Weights of a small transformer language model.
Size: width 128, 2 heads of 64 (1 for keys and values).
Architecture: RMSNorm before each block, learned positions, tied embeddings.
Training: a variant of SOAP for these matrices, 158M tokens, 4816 steps.
Each number is 128 + 24 x the weight over its row's rms, rounded and kept within 0 to 255. Layers, rows and columns count from 0. Numbers have three digits each. The size before them is the row's rms in percent of the matrix's.

# layer 9 attention output (transposed), 128x128, rms 0.237, rows 38-63,101-127, columns 0-63
097:108151141150104105112137139118155107123145093116137173155090102161176129123154120153095107133159119131148124103156120157209086152132164138115093162148103129114129112137112134102144133108101103
091:096081180116101139150103084113090140159171148092123125124139121153126132096114116128119133134176087120154126164119112156101127148116077137090149139121140092117118146131118159133119074140152127
089:125137169116140119117134112158122136151176106159119167116133123150132127097156161114086104128121120140165129142080158125081139117139106099092098168150133075121173085127131129166107107141097142
088:135133146177121098123171128133115095115160152130133146132136130119128054168149113114117105130132162093139053132150102120122140135155142104105101134089145117114115111137136141160127136100173139
091:131123087137123135118074125134132156131140164075140117114137119078092130114118160128136091135159094172134124127114120142114144149151156109158125161122130151138190179081136121088135131164114112
095:133125118084156118099127172109118142090155145148112150112151092137125115140127138125074107111087154144127171109100121143083086075159101122157082147093122148157164083134086131128146158150135136
096:112120165139138156160106123099098142161124142128115155084112142115133153142127138146100108155141174139154100148142121155150144074138170098147112151138098150159094139107178129131109123130096172
095:159124114131127109145157126149124128138152154095122102128144118134164157103103084116094127160124140131140120104120106156117138088121127118175137147122126128148158184139163097117123160099130145
087:143112126123155142142097177128121087161114164127149103139126084111081124133146125167152129049146146097107107129126152109123140152138160141079162113140122168134148129166171137135131140160141083
094:163120161176143109144167105122157115116193145154110132129124134115101150122107113144103139141150101126156098136140129076137139166130109125134131139133105146094112132120145131091121121152146117
097:145107122148151096124141149198115122119153110125141149136135149104122121123143164092129106162142118126113097160173085091174104128172148119090133137167125131084111134133120107097163168123109088
092:117134133119167143140121119152131134115116115134162086153132141123093143149144102117115138154132099162173118103098109089101141104098155129136149115134123134140125088154111144137114118181153129
084:159158104073137163120102158134140150132088125087131162167158121131131097140132143114105125114151175142139113097113133133129128129133124145132133132085110134165147123130131111112146142070138109
082:114137090148103121167114122143195154083171123147139119130152130150143131136137096158105105102075121154139170126122167135100123173140134122106149129122125087098127151091165099148142085155139163
090:141117157124139113090073130052107122137096173128189156148132127121155132127091132132127153171145133154140165095126092140125116156104180119097117135111154117128100118135109134159121139081118141
101:119149147152127138167117125131121111112117110120103120095169157147076119115146121105118138177142145119157164174138155107134120163116129074072118128120173125099156150164123152135127128106143140
091:144142095083149124106128112143134127164104135171138181118100166209142169123142089104130166123166136137162103127139164104141123144131144068144109134140120135134101151131108155136139098120118106
092:152121126104154105121172124139093092102111155096149134125121128105118148134096136167178133126122158099132151166131099116116121112110119160126160125130153147139155170137140133121101100108099095
086:118152122145128156120115130101150127119096157105137125134088096132122144106092110123124133141136132098157127087110131100151107133178059142125137107142126110127156085158181143152095151093173130
095:117078122158078127150113126129142123114122116121121139084098144135138125118119177103111078121125112135155158132145158130128118125170195137138120123088150130148129141148142122134093120106107130
096:093077150140137122123146112114178110127108138084152129148166198126178140170103113129148120098148120158124127138126159138175131115095076120139142119132135116137106132115157122142102145131129156
110:137121166139095143106129135178145141128106164098092147085157138146093108153122076103114136118132179120115135154096126120121138114128112102101116144128109175156125119125128143104132127125092140
088:145155120134141118123113109126149191120157147146123109120144137169118131114138109120126131131139157146164165087162130143154136095181156084110137120127136097128133138093099159135152125118098150
106:104138140096135168114153140107131174123131119152155106141140087159166099112150136107067171142122101137167174137131179129162155111146127141113157127152094086131126112138046104113118104099191147
089:127109143125118134082116105142132145136158149123133091101144141108094128140125159117142140162160101118144098178137106156147125117139124109130136112129182103146110153130146139161078133145141113
094:128101097122108125113142150146106166118166157133139128109135134103107115117110168138119152149110102147113130127115149172137114128163131074097116110136114182146114119116112135125133155158178092
113:108145173100101125123163101139115160105108121119123162081195168133166133119136142134123107118141181098112132095079112132118117116131147140077106135182118128135152123119154128111145122116163128
093:111095143147106128141177120152137148078138105137127120116144121147122137152132062101173124130123114174119103146162097158152113150167182137169129103121139122077140153150108175112153178155153167
108:167142129166170102094141116193135131113083119141117143120125138102142148129089085155140115162086153125113143178115152134163102140167114166118114164165116146125100124173135099119133116128133164
103:105108156126094096147127118127152081160125153124117109101085127157137100150078130125120135123141138143144102128111087110103140098158127137088139181138156139090120156156113157137129164077165118
109:152108123136114111129130110136130128162109129100113155111124110131172089084117106132098182109152112107146116116085143143147082109132130107105111163153142088163129117116132129080154174160136181
106:117130132162126148109117113142148117113139113155133114116148117179128103155101141147158110126125149129149116078123152135150121110144129101159120074136171140118139138077150157151144174136143147
094:125154133144133084133140166092143120156099158103124159101152086153113147139137136097128136156127132142132090131093114075159164113153093107149125159141133147122175149162149139142134110110107103
101:131132124095091132123095124137161096166146148100112136100115134126137109124049067119135146142081174156107102128162090152160105146142144138138116136143154096115169139118150117154112137066079116
094:141140131098099118126141094095117163135126108134070117099167133125144114140145113133103137143105076146122151119133123107137136192131110117093130119126153115130154089100120146138123183114141099
106:134170136148146161163146170133132113141102163140107136129110143109124167162128172097142138127124110136083126119099127067081121121114070120129142172152103114151129146149097091131161141097113120
106:098097120109121109119176135109142135155175129136142099138115146145115113115134133101160138100123166130138161152146075087146138108136129132118118132123158115115113155126139086136127162133076125
100:131181126120126130149085134123116114165164117104140150108147111105111146132079097149138143092127133097146125147103104116131093167099084117141141178167133177094122136098140139168096139170143103
106:126112156139148135116105118178106128100111140138129137149106116146123130100135058117131095144108102156119168106124117137078144102114120141099107153109129093100125101097060138139121105127149132
107:158115141134104149137129157137072141106142139162135108146163068134126182084131092104138098156143134138121120127119121123120118109076143162149128105103126123158100118109145145121128130073108158
098:106130156160140118093122105146120074116127136109097095134124084159111102097143130117065131105154127121105088078116122146145103117123161128161125124112135182091118095108146117098143094137122152
102:130155160130138139177113107083135153135147139145162094137131132133141083167168119130134115112185143105112129120080129113116149140138138124151161144097122093106135063138173153136152120145137125
098:153137164113112118137102198113136121147123076099095134094156123125174125161182166142167122174141117116108126141138140132159139172146144094128128122147138135142103113171132149123104151148102146
113:115161171087175117104119124124168142131146163091116167089171153106092100182144143086149091159138086115114112139120125138170121110128123126116107144137097164091144129108156160146128126107152123
108:119095108080115101123153121150113097117157166155098178142125133118152120165159132148157149113135166132101121068122119094062125095163143112167105139123129138120149099076105106122189149097100115
114:122110105135130108113110099143112080110141057140096085148165097159140148103138082135131132108123138139168141115118125139125147115142088123079151120101087174124159108091116119087120129107104087
098:121167112124107168161110142162137139100151124160084148108131127106140111121123129144122108121162155144157124094111119148142116133107118119153102162098108087152129107083114109143150180104094087
109:163122158099092117138156154135104105168123154105164135149134118143097125121123118115157122110145134112173122138111100151149160135137099124140112174155138141134096105164124118126135121152130122
092:126145149110156152164147088099132141115153116131127160112152106130100151111130089096095149072138111112119176151169164134155113105099190142136177155127125112138153104105121139098125114133131098
118:134105112158138086156188121175097113163118165093122130147104143128170149126091140136152078135116160136144143119160122145094089135109135124099172149136188139105148153186127114104121117152138100
105:096108096174122108141131114139122138143105138096105146135150115122142094095125132106125135076125121137131163178086093134127170141111086153177120093143143123176111117110101140133119151113116108
098:115085160134103141078130100117115140155135092101139124102141106133115148101160117111140162145142092158111131187118129119109127085107085153153095129111100122140152131098118132079119110118122110
101:129140139119109117118160133152187130129133120164121166116150095141097132155153120115076119188145130133114123109123117105101138149165155103154126133136148127122148163094138123140159111160168134
# layer 9 attention value, 64x128, rms 0.279, rows 38-63, columns 0-63
099:123120138087151104104128173165155116130099138153123137142109110116106116065153183120097094132156160130111164152123119153136119151098166140139132154109119141120119096162144114154121156116153117
094:124129104116100147103128158165129128122162117123154100138121099126132150114119141112117163136137154131152133132137141115114111127113148081107168131074152175124149138085159070138143150149106116
096:176143145126105161152101129158125156078089117129166113105106143150097123119148157106171121100148100165138097137119085158159114142154142152136138146140078156144145147121155142106118105131133147
098:129126104120151118109100123100109158073141133125169135113161162132104119121093113150157136121114122139099116142153115138065130132172137125151144159119122150080142144131105137164108111134134122
103:157116133111130076161118126114156109108130143177119124151174131146116144135127089116131149128133125150119156166153129178111096123143165151102142102118125082120143139184119094120081098114154151
095:111169132134115097127117097099115101118106099122124148119160169102148139136129144133154119128117127137130087159094133157173162142137127156138144106116128148091127106100134119168101136137131172
101:125122175114111164140123148121130109110141123134139155147105072127115159122165159195158107124096102121113142136079101158102145144174079096091133118142116136132145133134130119126120132147130135
096:083136103115156120121124161118092100132128142138126131143129107103146153118138156143156154078099107129127157129108146068146132118133149075111153142176120099095137132134117142095159126114101144
093:155100115110116112132124115124132162150137131110083144139110114127099086125149119147100098156097111136157106138078136107134161105109139134117095128128111117087091147140127134110110114090119124
100:142134152143119146093142109122123130139101128120069093159129077103117127093149163099148149085161096180146142102131146156112122110147117134098124136114148102130110160129148184134133100136126129
094:162181105145138124127163131096119123127109109097105133135118139126116092132151161136113121154110102119123126097127135105120115103153121159163130093073093079138152135120130144156077062146149127
104:110090111165120175103122123151128131192069153122142216102132119080172118132123133118157139163159114117126100156139134145167141167129131125138109097108138129120112152146158128085139119162118107
099:081116132136118139092140097132111104135156097113156146117116149134142116136161117147170116156182136100109140168149130155131136120148115076092103144184104118101170110149095102154114138137117144
086:144129116147119120126127113092160112113122170164099132115092089134156128129156105093167122139119166134122151186161106117132124133102101146149071085126118101173112147120088100114142153095101119
097:109108098117116130160142144173158143131162155131113128114093140129163108148114116150147164111136102058086156091132169133175190114147113094141089157144126114130144137142107145110143089113131138
099:142112125142184094104161155167121122121115160155157154105099102152169116093109155111097150080120105126114107085122105157138129135129121114177168137130113155136091164145120106156128116148135097
106:113129111151130132120136140142097136145131085134125098117141096112137125135110184143103144081135154077119121145134105144145143124122124148158171091173084113133182132157102150168128105113124147
100:124102120121112121161129093116094118083170125130089139118108142123124131129144149134138072150125113148133109127138139130122137124133180104109129131179100065148144101135101153117129154137117127
098:136086142103098114135151130121129165181103146166136127146147154096174122101105150179092109146102113122104126116157149147115094168111132134125093121127119130132090161119168097150153127130155103
096:128111141161175141091114103110128129120106171113152121160084094117127106099199111099157144165090147095106125160087133126133110157155112128107159134129102131099149111138130147117099117121175117
107:108135149070149102178079123108088151125118125104117140125132104087097124150113103127078171128120165133138136145112115124111082164139162151112130120091142128122160105113147174161129147129140160
095:139141111111139126097156113118119103163166146126150123185120118149111105135108161137127110115108146054122095142111126154115126151160140107097133106124121084134118127115129120169190141118135119
101:123146103127127137109115136145111127145138110133143156115103121127115076099131127127100161116128122159170134103085088120108116130136154108138110126096079088121123175169195104120115141210118128
107:169122126094120115142099132153128141128147130146115111129118148117138109104133111135163090122164118121109135160132040126145116152115160121122147150108156156118096125111145156147152138134106174
094:168149126147111133114126188119142142098186135140115088120149132127136120116115101144143121143138125140120145111155155151073132147112167166128135144181087133106139130133105157124135164148122153
103:126176131132165134116111110109150122063096112152146109111160155117150102101143127103138114102133192119149122100194100114146137126148105141143124144121124118103144142126122115114089099142098187
# layer 9 MLP up, 512x128, rms 0.291, rows 0-67, columns 0-63
097:153142126103122157121128131147145159127079125144127076135179150118126126093120155140118121148126113141091125093155119155185108115152103141102160150137124124123153153131147150135135126101113123
104:143110157121147091132113136140150117111145142069140157127123118163141107117116159134068132113159074070153149103173151131116139123058133084143107163163098074173135159134128137127129145106129141
094:171122120132146149110104146150161128140131101127124138159153146137170136140135138115111115110121082144118143126134118131068101122072104077147111143126156135123057072157099141150156104175169110
111:097146132089082116152109100141108116154106146120099132132147105144107121155167151114146142103110103134143125124119137104114104136170133138102139100129146095127102109162171148106152140161103151
095:129107108109090115130129099098145177173156136090102089150154141124117088108144069142123123129097124110124148134100110132083163116135137113111115124125149116153145141172093161125120144130122129
098:127131139118168124174131141144126131133110112110156100119116140143121116150103085141084137139132130104112108090147136075118106156093129107095101163133161131130142089078138109088152176141092104
105:112115160119069164147127130113145117166093123127144128180115122111132143172143120114113168137085113107173133127128129143137127142102074159096147124139143144123089107148142140090140102165151125
100:138104100124090110079148128099137119120149165092138146147185145139146120123146193179142112173152140146107129124084136117127133121099141134120127083118149122077146111121156105161136132135070128
099:143094133095100138120085103104154169153095128143110122137146145097135134134110101156108107144154093122098156178134129155103159151108127102129163117125125127091119175101148150152110153108142149
113:114089135126103107116111120096155131138118168079136104128098107137103069143147150112150082133153146117109108100104136146133139160124092132094129127130193090124115092174126173144093135117128119
098:124144155114137094143099098118118141115137105127149126114139162115117070119163146123132095112114088161194109129141153103136130100091135116131103129073099149109172078107137168125107108116134156
111:121117141171145101128097086136133087111075133109158088131141149139143165166111112106113159101136123148145131137134126118155115068134128104136141150145172112130168134123127091152136129106144147
088:119117161118123130148108115117176143178120070133150102139119157108155163126135178117124158124147114120136125100096110120114158128133125147127102117126111161133118162122140160063150148136095125
101:149159132119095103175107119121127100134133119122100171121140112069146110139122114139163142146107128131122171099138131146133111151121119097121139149119140100126152083130159112145164143193152142
095:170153126085134172140128152128117106131114162112108122167090112116150112084135143128134139131141115114151196173147122166097115087142106124127081107132150118075154090141175100140108121139133117
100:138141151121106103131126070085094115097115145095084096138125141151096102143147125176157120121110168138108148123079145098130133130113139157093076133154140119134143110113148149151118120164167110
090:123097137125131111148146121145103155151118148120100073129153068135124120101137136135146126128129100145160133132138153144107154082144095121108149081139143116126096119089133151114116148123162135
105:171114127114100132142120155127103161126158120086149142084106155145124059124132130158106121141091116120140127142127098150132122089136076147105128131099120142170103114142137158074166092136142158
095:108111126102135128132108111104129100145137147092132121121137133131151163079077120136138154129118137145128196126143117100128085098175095119124110146168136156145153126137149105129127077104094109
112:137133111097146132118123103136174109101151145115087098151132128132108123123155126106092165155132145155167175098098128135127086180117157108132100120040171143116097144116146143075137128177150117
111:120155121127100090106082088162144169094126124124135103162133107109145152106110108110154125127103165167132110142151147124125107080146115064128104123150156120114144101161158147178132130143128152
093:129130102109136125140094105149152142133140128141159128134084128099149137138155098137111132095125139109127166164130128071161158163107127089142113105153094146099079187145126126134158117093101129
097:169148115093137097099153171130144166182137130129120112128137132115106110112146105173141119102098136144121143138120108146145148098146144117152089099123138108118106136138131131133145156110120155
097:117149100092131106112151082162103171108163101113101154150117165128131102112138167140152125136151131126113138117140107157191141124149120106101140130097140146144116113116129139167106145182131155
094:169128132160087154096116106155140142106083143120072131107139147160093109123135128134182144137097143148138122121119129150119155166132114118126126143100119115172078134091160064102098110163161114
098:150151075108124113124105129137141125093152118096099127168211146112148136135135136144100090138164152149116145132124118153175141156119144128103127138154155169162136081131107165118146120149109135
095:107133122123094109139133140173159088181113134126138145151130126152112090084139145141179119153193150121160123109117163163138191131144101121136104130121128146135143075125148099110143118129128159
103:152176121119116139149110112116101153173146104128121094130128088148122154133156104132124123119140122152125148147110122103098127089150128106137116154099118126065110138096107100131137140143119123
104:149153114098098126133117109125142109142108122111145139152133103128105111156123140076130129116116131107132110093128158053143132148129132104148136145074150110106161122120104140125086159152155109
101:105144118076111182134109130124123173154088142101119135102135119115140098111136138135136160099140123113132079123154160150139162163165110103124077146083176148111119125132130175149102181162107131
100:155152149181158108100116152124126078113121131070121171118099130105133144110130109101150120117085128174158132116105132135134116093137131112142132077118108119142117132116101123117095129145123074
098:099112147156147154153134114098099149122173141107142127130117129091119137172133123129118129154120127158146102147097132166184137139106154118116121117164076100133148118160087150120155178126092113
096:139103140173090165143106136116182138164118156134138116146098138153136134158099089139127100133126157127129158169115120106157118168135150125098184069101128123105112136121149135097150112155184123
095:083086125160142085117108106154103163108112133108135149136150141111103119165054141107131141123122129125137114172127117111125097118119126094114131099152148088133118122162159113092132142141159151
113:126134140084146150114130148173137160108092170155126107145137102147158118134164146147107127156103134106156140144129125182135173126157156134146088069119109105116080143131166149101063125146118126
100:158107127090141107107163095082143152111129134125127102115133159112167079154127121083159132114133172136107147166120140128133173162110096097097144149129154127139145163132122158138100104113062091
103:124171129155101108161130141114166137109130130155146099109125130124096138134168087131168109137135105182142114129155125147089151150139122119158127120168152166104122113178134099136149150160133130
098:121133132128134109128134118103153115105139130121111090144138147171111143113187106152148131117178164171127113053157042138116119114106116167137089135129147159157112106089126158088167112148121119
100:134074131149120099061155146148176127115114145099115138153134117161113155165101145142136131112147184157154142157078155111160109142161137115115179112179128152161087126161120112108132136098137094
095:112130142133145149147198143099099143087144094117136140154122101128147130117159102112146124084138099115107096122109131085135078113115119139132128156094143164151129143123124148102150101109127152
104:130144100143127119111174163163094069117124128141158117104110135137163123118148115139109110105102127123119137139109158073163102142138200112129127123140150109108093144143152077132105134151130144
100:120147077076168125115153168101101136152111096127125135104157155144150110129114126140117112114161144187144094136156192111186136139176105096132137120108106136135129153087153146142144142139117109
096:131185104103122112123138133159137078133103086102153140142125142115151083141065121108133163127164143106141129159093107122137128142146117129134096119095155155135123119157171150105126138139138120
105:107134104091138153152124116125115150142123134126135095142130147167116117101155133131137106094164083155126172140114104126107091116138136143144136158164171074110141145133163172145187128146109148
095:111110126133074105153141157126128120093153143117143083099115130124117103109096120092157098147183080122125139139123140066121125132114138134120103110107136144129160130143102070109118106138124069
096:118072107104131156162090096127132148117102142120079151131129153120124079112153101127156096104141092161148091141142171148127101139106100094103130113148166102133177081179098100117144107162124119
095:130115168092145137154125127132146158117098141086137135083121144142135077135119142170144105106149139089077125095145126120144158098087127103129117112153179112135137130104139130096106101112145122
090:130143138118127078107140092099146131095170098150128144127083116136138120101111127151119123120154127139079108122155106126112125103120146120188086122120105129121128108142108085102127149145117173
100:110119110113103162138117145161090106157077095146099113101171142142181156111160127121093085093109111130152144142123101131139124112093122138095183137150161136125160156114146134149125174167123126
098:097162172166108152103122160121179118127181100070149116132131128134146128119175132124109141138105137146159155138099138129119070129079084114123122145140140126121155121102132129133153153112090098
096:109154132156138117114178115152144123137121119088110121119143129129167152160085145132190087109116103150108155090142136110114114119138142120099149107144121136104098106115144137115171119115106149
095:134117120133119114127073139104097141108093134130135157118148144169165099213089115096140131152116132126132110147174083111132125083114118118136146133139153140097102160083119117113093129123131173
108:068129134096132128102129160134133112141119108156106144173151138147123112167136136111136138133106154126117136151114177127110129140122127108106118137101103141108102107113110093128125085134128114
104:178159153108070104092152126123151138107142120148110148110125149137155107122131120093172114136129159105133108143108145126125105098095119132115117142143158117130088107167147106115101130107119141
095:096140128148159082097172170133134122098156109093083105108161154131154157133146131122130150152187127120137143118117144135182124074080108101144151115118138141120096113100108084093126138138086106
106:161118167106133079115133123150155134182181150120131098141164135159134105171109118137127138118146139149109152113139102116159141097152134189127118100139091181145100135149144150124133126178162138
095:078136127149164123115135085103125187103096120114120143112134137118136121134147136115144110134099110106117121131141123146078145157141112147126114116115153061142076125104158143139123173141127093
090:124132105100099168126128128114166175119119109145150129121135153152153170142160151123130154127130156125162133168066144080120111131078110095122109098111156130131142172113177109122127095135128101
106:110104094144124152162141126144091106148126125105130104106104143107121093112140141106111087105147112150140099144128109140137140126149138103135103174151141102112140182129139091138076133133080137
101:106141125106101127117139094137152113137098103108110173145166138174173130178129114143075126133108130149133114097138123125074103143111123161121125087088171108136111112126128092079125169142139098
093:150140082099096167123131143123117148136121145120096168178106134155120131124093113148101132146153118128140134117105141093179145149096127096120144099106140131127193117166147164108131098187132162
106:158116121180090133130134117105134128160149149139158176141116141114118166150112153139110136113150148152118089152132142161178119133086155130147142144166129133139148128132095147074153122126177124
089:149132155153143111157093141121139106145125136092149107130075082134115125118161103107089104156140115076114132116143147163154117158113110095101098176154127120124117125126125190116196126156157125
103:115117106104096158127082107149165129115134133118112117094131113160129126116136117163145134158146120158122125145108108118170125124142130156138139137117125150066137124116113086092166166126120113
107:124118076108119105178106115133141118116104124134145113117096093087097128137138169119142116119144139098113161162117109113211099103137171092088104131138100064107143122132126149126148138106144149
103:114132112137126134123125142128128124085151128114156084164116150137117124161164145130123141093106132121119104183103096152143072095128155116137122134126108072158150154144122132121064112127141176
091:170109175115155121167083134157113183093147154133085139124116142111109136091127105146128111138111138110144108129139156109142134139149127089131053134119085147114125150177159129136126176117111115
102:114105157098161123102057147167105154107151169081143118098108120131136141138143139155140131093133131155110115139155084117137090136074132100105122156148093120148118132141111083080146110106114135
# layer 9 MLP down (transposed), 512x128, rms 0.31, rows 0-66, columns 0-63
101:117184112068133132120156132152102117140143097138111089141135135104074089148120124117150142124153162134144136110176118147082155097150114120130149161107126147132167186152110116147114125140088109
099:128122101170126122095107112125126171148155124146128153125159114103147091119103125140142174127145133077186133142152139070151181115146136151138175121135157142136134146045144139139115108105151080
094:129147151142122130122126110102137149146117156119140169128137125121113088101100135134116117132163127132144169134165194152122145085080166098171117111119128111147113115125113101111118080154119125
091:131132168082082122153109141109176107102145131126135124155195122130103120144145142096158159096141118129152142169133159131126100141145121138087100080077136113109135128133112153110178148135135153
088:108166158160131126087111148128114099113114150108199133169144124121096095104138105149137133111148125105107086145159091111128154165122117135147124133112158145126130130151161103098143142128173138
097:140137121180131136132162115130139088150171157116135148074158150168142137145116126108100146137133114139114144106154111138130090127122128136090098106100141129124135145103088123099156136154116101
101:104092134121120163148144162147154145138121130134112125109129144106115112127162121132130121126097129134132145124109114161170075137127111134121121108165109104111156133138159158173110131091090081
100:158124122139144126184137134130138135135143089113119140087116168120153150169124160130102092112149157118130119163131115145148115110171173127151158152149149119092080116161090138133153131116083135
100:148126102135144110101154100130109140106149127163112115122127095093119100128196135136160104107156098098173139168096152144132105140111141151152094111109142117114164114181139068105148155134102139
102:106145132143107111143131135153155133123115130098175152120091127152095134112124129064130091142156120120147144099076139120130161160084117126110125126128155148129112103188119155097093121125119077
106:131167137154147128120154110168101088132191127148124139119094164131112094085123108137128102114164116116142140176134129086143137157125110141150109138109152104109107082102126145083078084144111168
118:113103155155150080137100111112154109130120125135097155163114125101101138115128116102124123145150118103129189166164118105120121108123106082142148128108108155101134139112110127112155130134123141
102:134144123144116151134115075106125117152170116121108082136104131174099142102135172130106121101123139137120094176122117148153156139133171145116174125162117116117156140135106131121075153117161117
105:092129132149132167120103153116139108179136111103075136143147112132131106137184084125170120187103136137133137124111164108114155124144169095150112088114115079131111125086112150150130100120115126
091:153125121127178153117152156160122112096178082128113157175129102154124129118171111154084148138128143172130134129141132119118143135117095155152117103116133089151132157167135083123108092115120112
094:157127127158099119161111184157181099120133139119146106167155128168108123112105098122128116136150110121095151134129092094135088123122147138089138145109128132102119150080076116135132159088106134
096:166130134150135132138141151134126098127132138120123097094140121150097095152100117152140134135143145124132169134103148141147176132121110173117136129108157132144156124166153121113112091090136149
115:131156102146125124135161151098136147147127128109100088130105114127112145164126152149141082114114096128142149150171144102126141141122098134166099130153159120103106094149142125122128151135105164
106:121143138123120118125158125139118114123123124082114112089132093116170081127096154185132141127132087103118188129129131133149169150142140129120144120139117114139142140155168146141138104157155182
115:107128113104133147105139125157125155134139169148099161146133104142088134087149116137155166128140134130124149104106164089135152144121124119167154116041127118110132136145122142081200165128131110
106:143135121115145115135133158121131118100131086094141108131141091129125128134105101160168167107096054156170100120132169102169139148101105153159129143094125110174120126116133130141130127113129097
087:149139085146105122148177133131128139132122215140155080145157126131120117100167099158124103138103162088118110103153093102147151115114135143127143089111112148101126192160106143114114169143152108
113:132162117091126151136150113125138121100089106105170124109081153147148182144113142112127076156104157155151123136133143102181117159185140144147112146173141099085160086109133139109101137112105113
097:109184109116144091151125131115138134134094154135166171128095140138140167117121144154079159140117088084136148108171100109109155086121130151155177115125125123127144130158127149132114092070129143
102:133160092120151142123124119079108134139130102090124145113115109144175140170111084120105102162135152125133121085145114130093150156135137128153140131103132136125121118173128134140130091156153121
083:140116094136154131093113166101111141119131101125120128114077142118174145142143096186088139179106159138107132135146081119140168141086131090112120150132134118131153108135086124154134161122132163
096:168089128144118136089144135126117097130099119149150160081138133150147135113129171154145119130135088106125171140113128119143144128159112156077114112130131173148084132127083153154153113105155105
092:165092188159103096097122133156127124152122085069150129093132103154149130120121083120136153133165112129112101134081085127143133175130102146108184124128140167138158194136107155128140111126107127
101:161117072140125113128132083113108130101125053126131151105155140126129135123118088106141166153121140114128140158111135062098151153085151130128175143138095121093167164143122137147091102112125135
099:141145152110081158120090140104104140113140138149139106092129138148105133149108137132169102093142171125108101065126107115105174139098126137123116111075090120130106149061152120155122138111142090
099:159126162095101170174137070113098143116140112129098114117160105097159116170129079127132130129123117142156124128123155123134156161121112131160173097108129122121145152168148159132119143100138149
114:079123129110141101127176099119124105081159086176143159149096120186149143115128138095115121149105104142138148113102151092110152130106092134115141144139095131100135148153120149132131110137097098
092:160140077106134114146151125130122138110077098176132129143120080117166077151161113131092156103159156125131118128138126111101115121143118102143086150141162140191151165098131162113141131165109149
098:138075134143162170116098138123102110147112086140126160138105119093133133116122151127103136114128092133096098102107148095113120091121119103139099136146127128144134153104140147129096111103120114
095:148155168112114122123122147119116131114128140132141125117134126143119133177132138119073120121123129147119125158132079122134107127142084112087106089098129116147093171146155134085123076131136092
094:130128156077131142097116148135113100125109126129120100138145122132155126120134122139161146101079145128118137121148101113156108143091126070077112138163112161124088130130148107130150080092118093
104:108142127172142126170146142108169170116139105131146122170126123181151103121125129150128158143131142145128154133144158163129200139113108144181144096137114133145160140097102106159160110193119159
099:150133123111153149115142143124155141123158123156110100110109140119117105166128172088155112075174127194128129152108133087123086134129152133181141123112111082140115165129146116108110101144138129
101:135085165154158115110088110119163161154126120121135154079136139124124145176102122101111091097123109121130149122138104156111103173124158111129147124109119135104144166101149082173131123131125123
112:120174130127115131156135121112124123164109117138104121132133114126140151129122130127110166118150134112113121100132088075114174117115097165146126100115163143125152114062135167111123169098150157
096:092128130133110098127175158110104124136114155114119154136114107137120115127124150119112075147101123128141178113158067161123112086092143108159095135169127176120139124148098103146122130145128097
102:105164138130102122116162142110147098149105106147151140098104146124152122103110137164139177122128148124129149151121118139165122183087144110091110144123105101183134125142085112143120114135126136
114:093137127094177151163118141135141140108100100123125126162126142095135130143103133173134129104100120142150143139132120169135108165156119120136123136094134137136099147167153124116154152116113133
111:112120155143130155178148110096111132129143124109131124118150113126131150110138127116163145096139112126125147128150141178090188115126140159140156178143140108118139158109140132089091104135139125
093:150121111121160158118138133126121134129102123078120092059129158107118175119131112102113074105136142122165112125159129119123202125123127139126128137148121129154137099155131118140127114116128138
105:090149134109138117130178129115137111117191177140124142140128120154166128106123121127102094159119145091113144149148122119170139134151103164152125126120148083144158103134182112169151146099139153
076:165120100125164134098132110143152123116129091181140156086127130132122120076097152154069149143155135093135135121155119122180140089100113138124157134113105120118174107077132110133158141133108143
092:150115146118119139105099130099120152133156082140123104172140134111120140119126134121108150082121161130086140071152129103140136084122146143134147101172146152150076118158101115140097081152148100
105:097161091113086092121127115083137088142102146098128118122071138156140168113098127105157115111165164179115113095120144108135117079135144135145150140124130100143107109125123137114118107160135148
108:127161146165085182097148128087164120063111138116152165166168104153090109126109180099119102148155139126122114117094096089111140133109144099171124087081114161131133159154115092117145098106170113
101:141095124121141111177128123097116095134118082127139115123095096123117138138111121117135134116123171129150172115140108127070101120137089156158117159144102140145089114109170087102158124120109116
097:147102079120077143133150110168128148123097129154110140177110104107104120118160129126139129142168146101153134131154133141099148155110127140142141146154110102138166091159086105091099144145141121
099:107148144115083165128156145132136113093146134137127112138153139138107110126147160139138142122072166145129113130106200153132122110138168125092108109149103121127108113120150128123130092086133117
086:141181136111140086157127142097146149152092097137128109125127112114137123112148134116160158117108124106111102106098129142107147121101096111054105168089171117113087125151115115108122137130107123
101:106122160165132115113133106117136103117119129121153129114131145118081146167139113102124105129151101176091105121112122157148175143133155138144110078107140132111143133117147143128119119087110107
127:110101135095095096111106120151131124162145163128128153150093144182133125114137196104132135117107177117120137153134146099140165128136075130155134152149158143118133131090112102139137144092178208
095:121135119171144145102129132119115104115138126131153115136140182135118158158095147124139113155089101145126128132115139155141169122168103165123146154082095107109130123106124119134151105163126117
088:153157160151143100122161095142168100121163140150088142157140147155123122134134105158067110154171091114143127090088101153130068132113083122079160133127102173133113112098101120122138105122111058
103:159156132136097088106152112174143184108119103150116123137154162133112095144125182061107166108122115140147142088145105088162113095152121105136103115116133155133112106153109157138099146158122119
100:098108156145149085110124102124119090157143157160172084118153150132156120101107157151165083104107086144094116167139092110129149146151135150108091112128130094137160160136114119131132147138140124
094:150123159127151148128166151093121069111203139129095136120196160120107115138138144133111178143154134109135144113151127164142140109121130148097148095143085152148157139119142120134169124088163141
109:095101135122088062162092134142132146132084161094163111120127158132087108155121145135133077131133130091130131142108130124115116131089132135159156117100109120120148122116116105134118135134123080
090:123095171132137099164148087153067088125174160114140095142140134139096107089167110111126119138155129112127124085106107150087094117160132159154152116129081167132141107082149108134111099123149135
088:098080129126134128144083156146131094136112109126151144090130106137150119136143137107085120108143063113106122101105138134131066139146126149139186116109119146128133155139154140099149123104146121
115:115109111128152120129174070142125152140142157110146137133141157158131123085091086169134138184127158147151120095108140122107139097137154080116118107091139122100161093145142112163125140126162101
106:117085115119114108148124163120133107157151116151132155139142126089100154157143098134143136125137127108086144102154166093104100095129146075150092172117180142152121116149131136140139091117139137
092:137098112161117129140123121125175140156118132108123122142109122161131133134175102124086153120186086148116142139154132132149111131075162148140134112140129112061178140110085122137108132107141095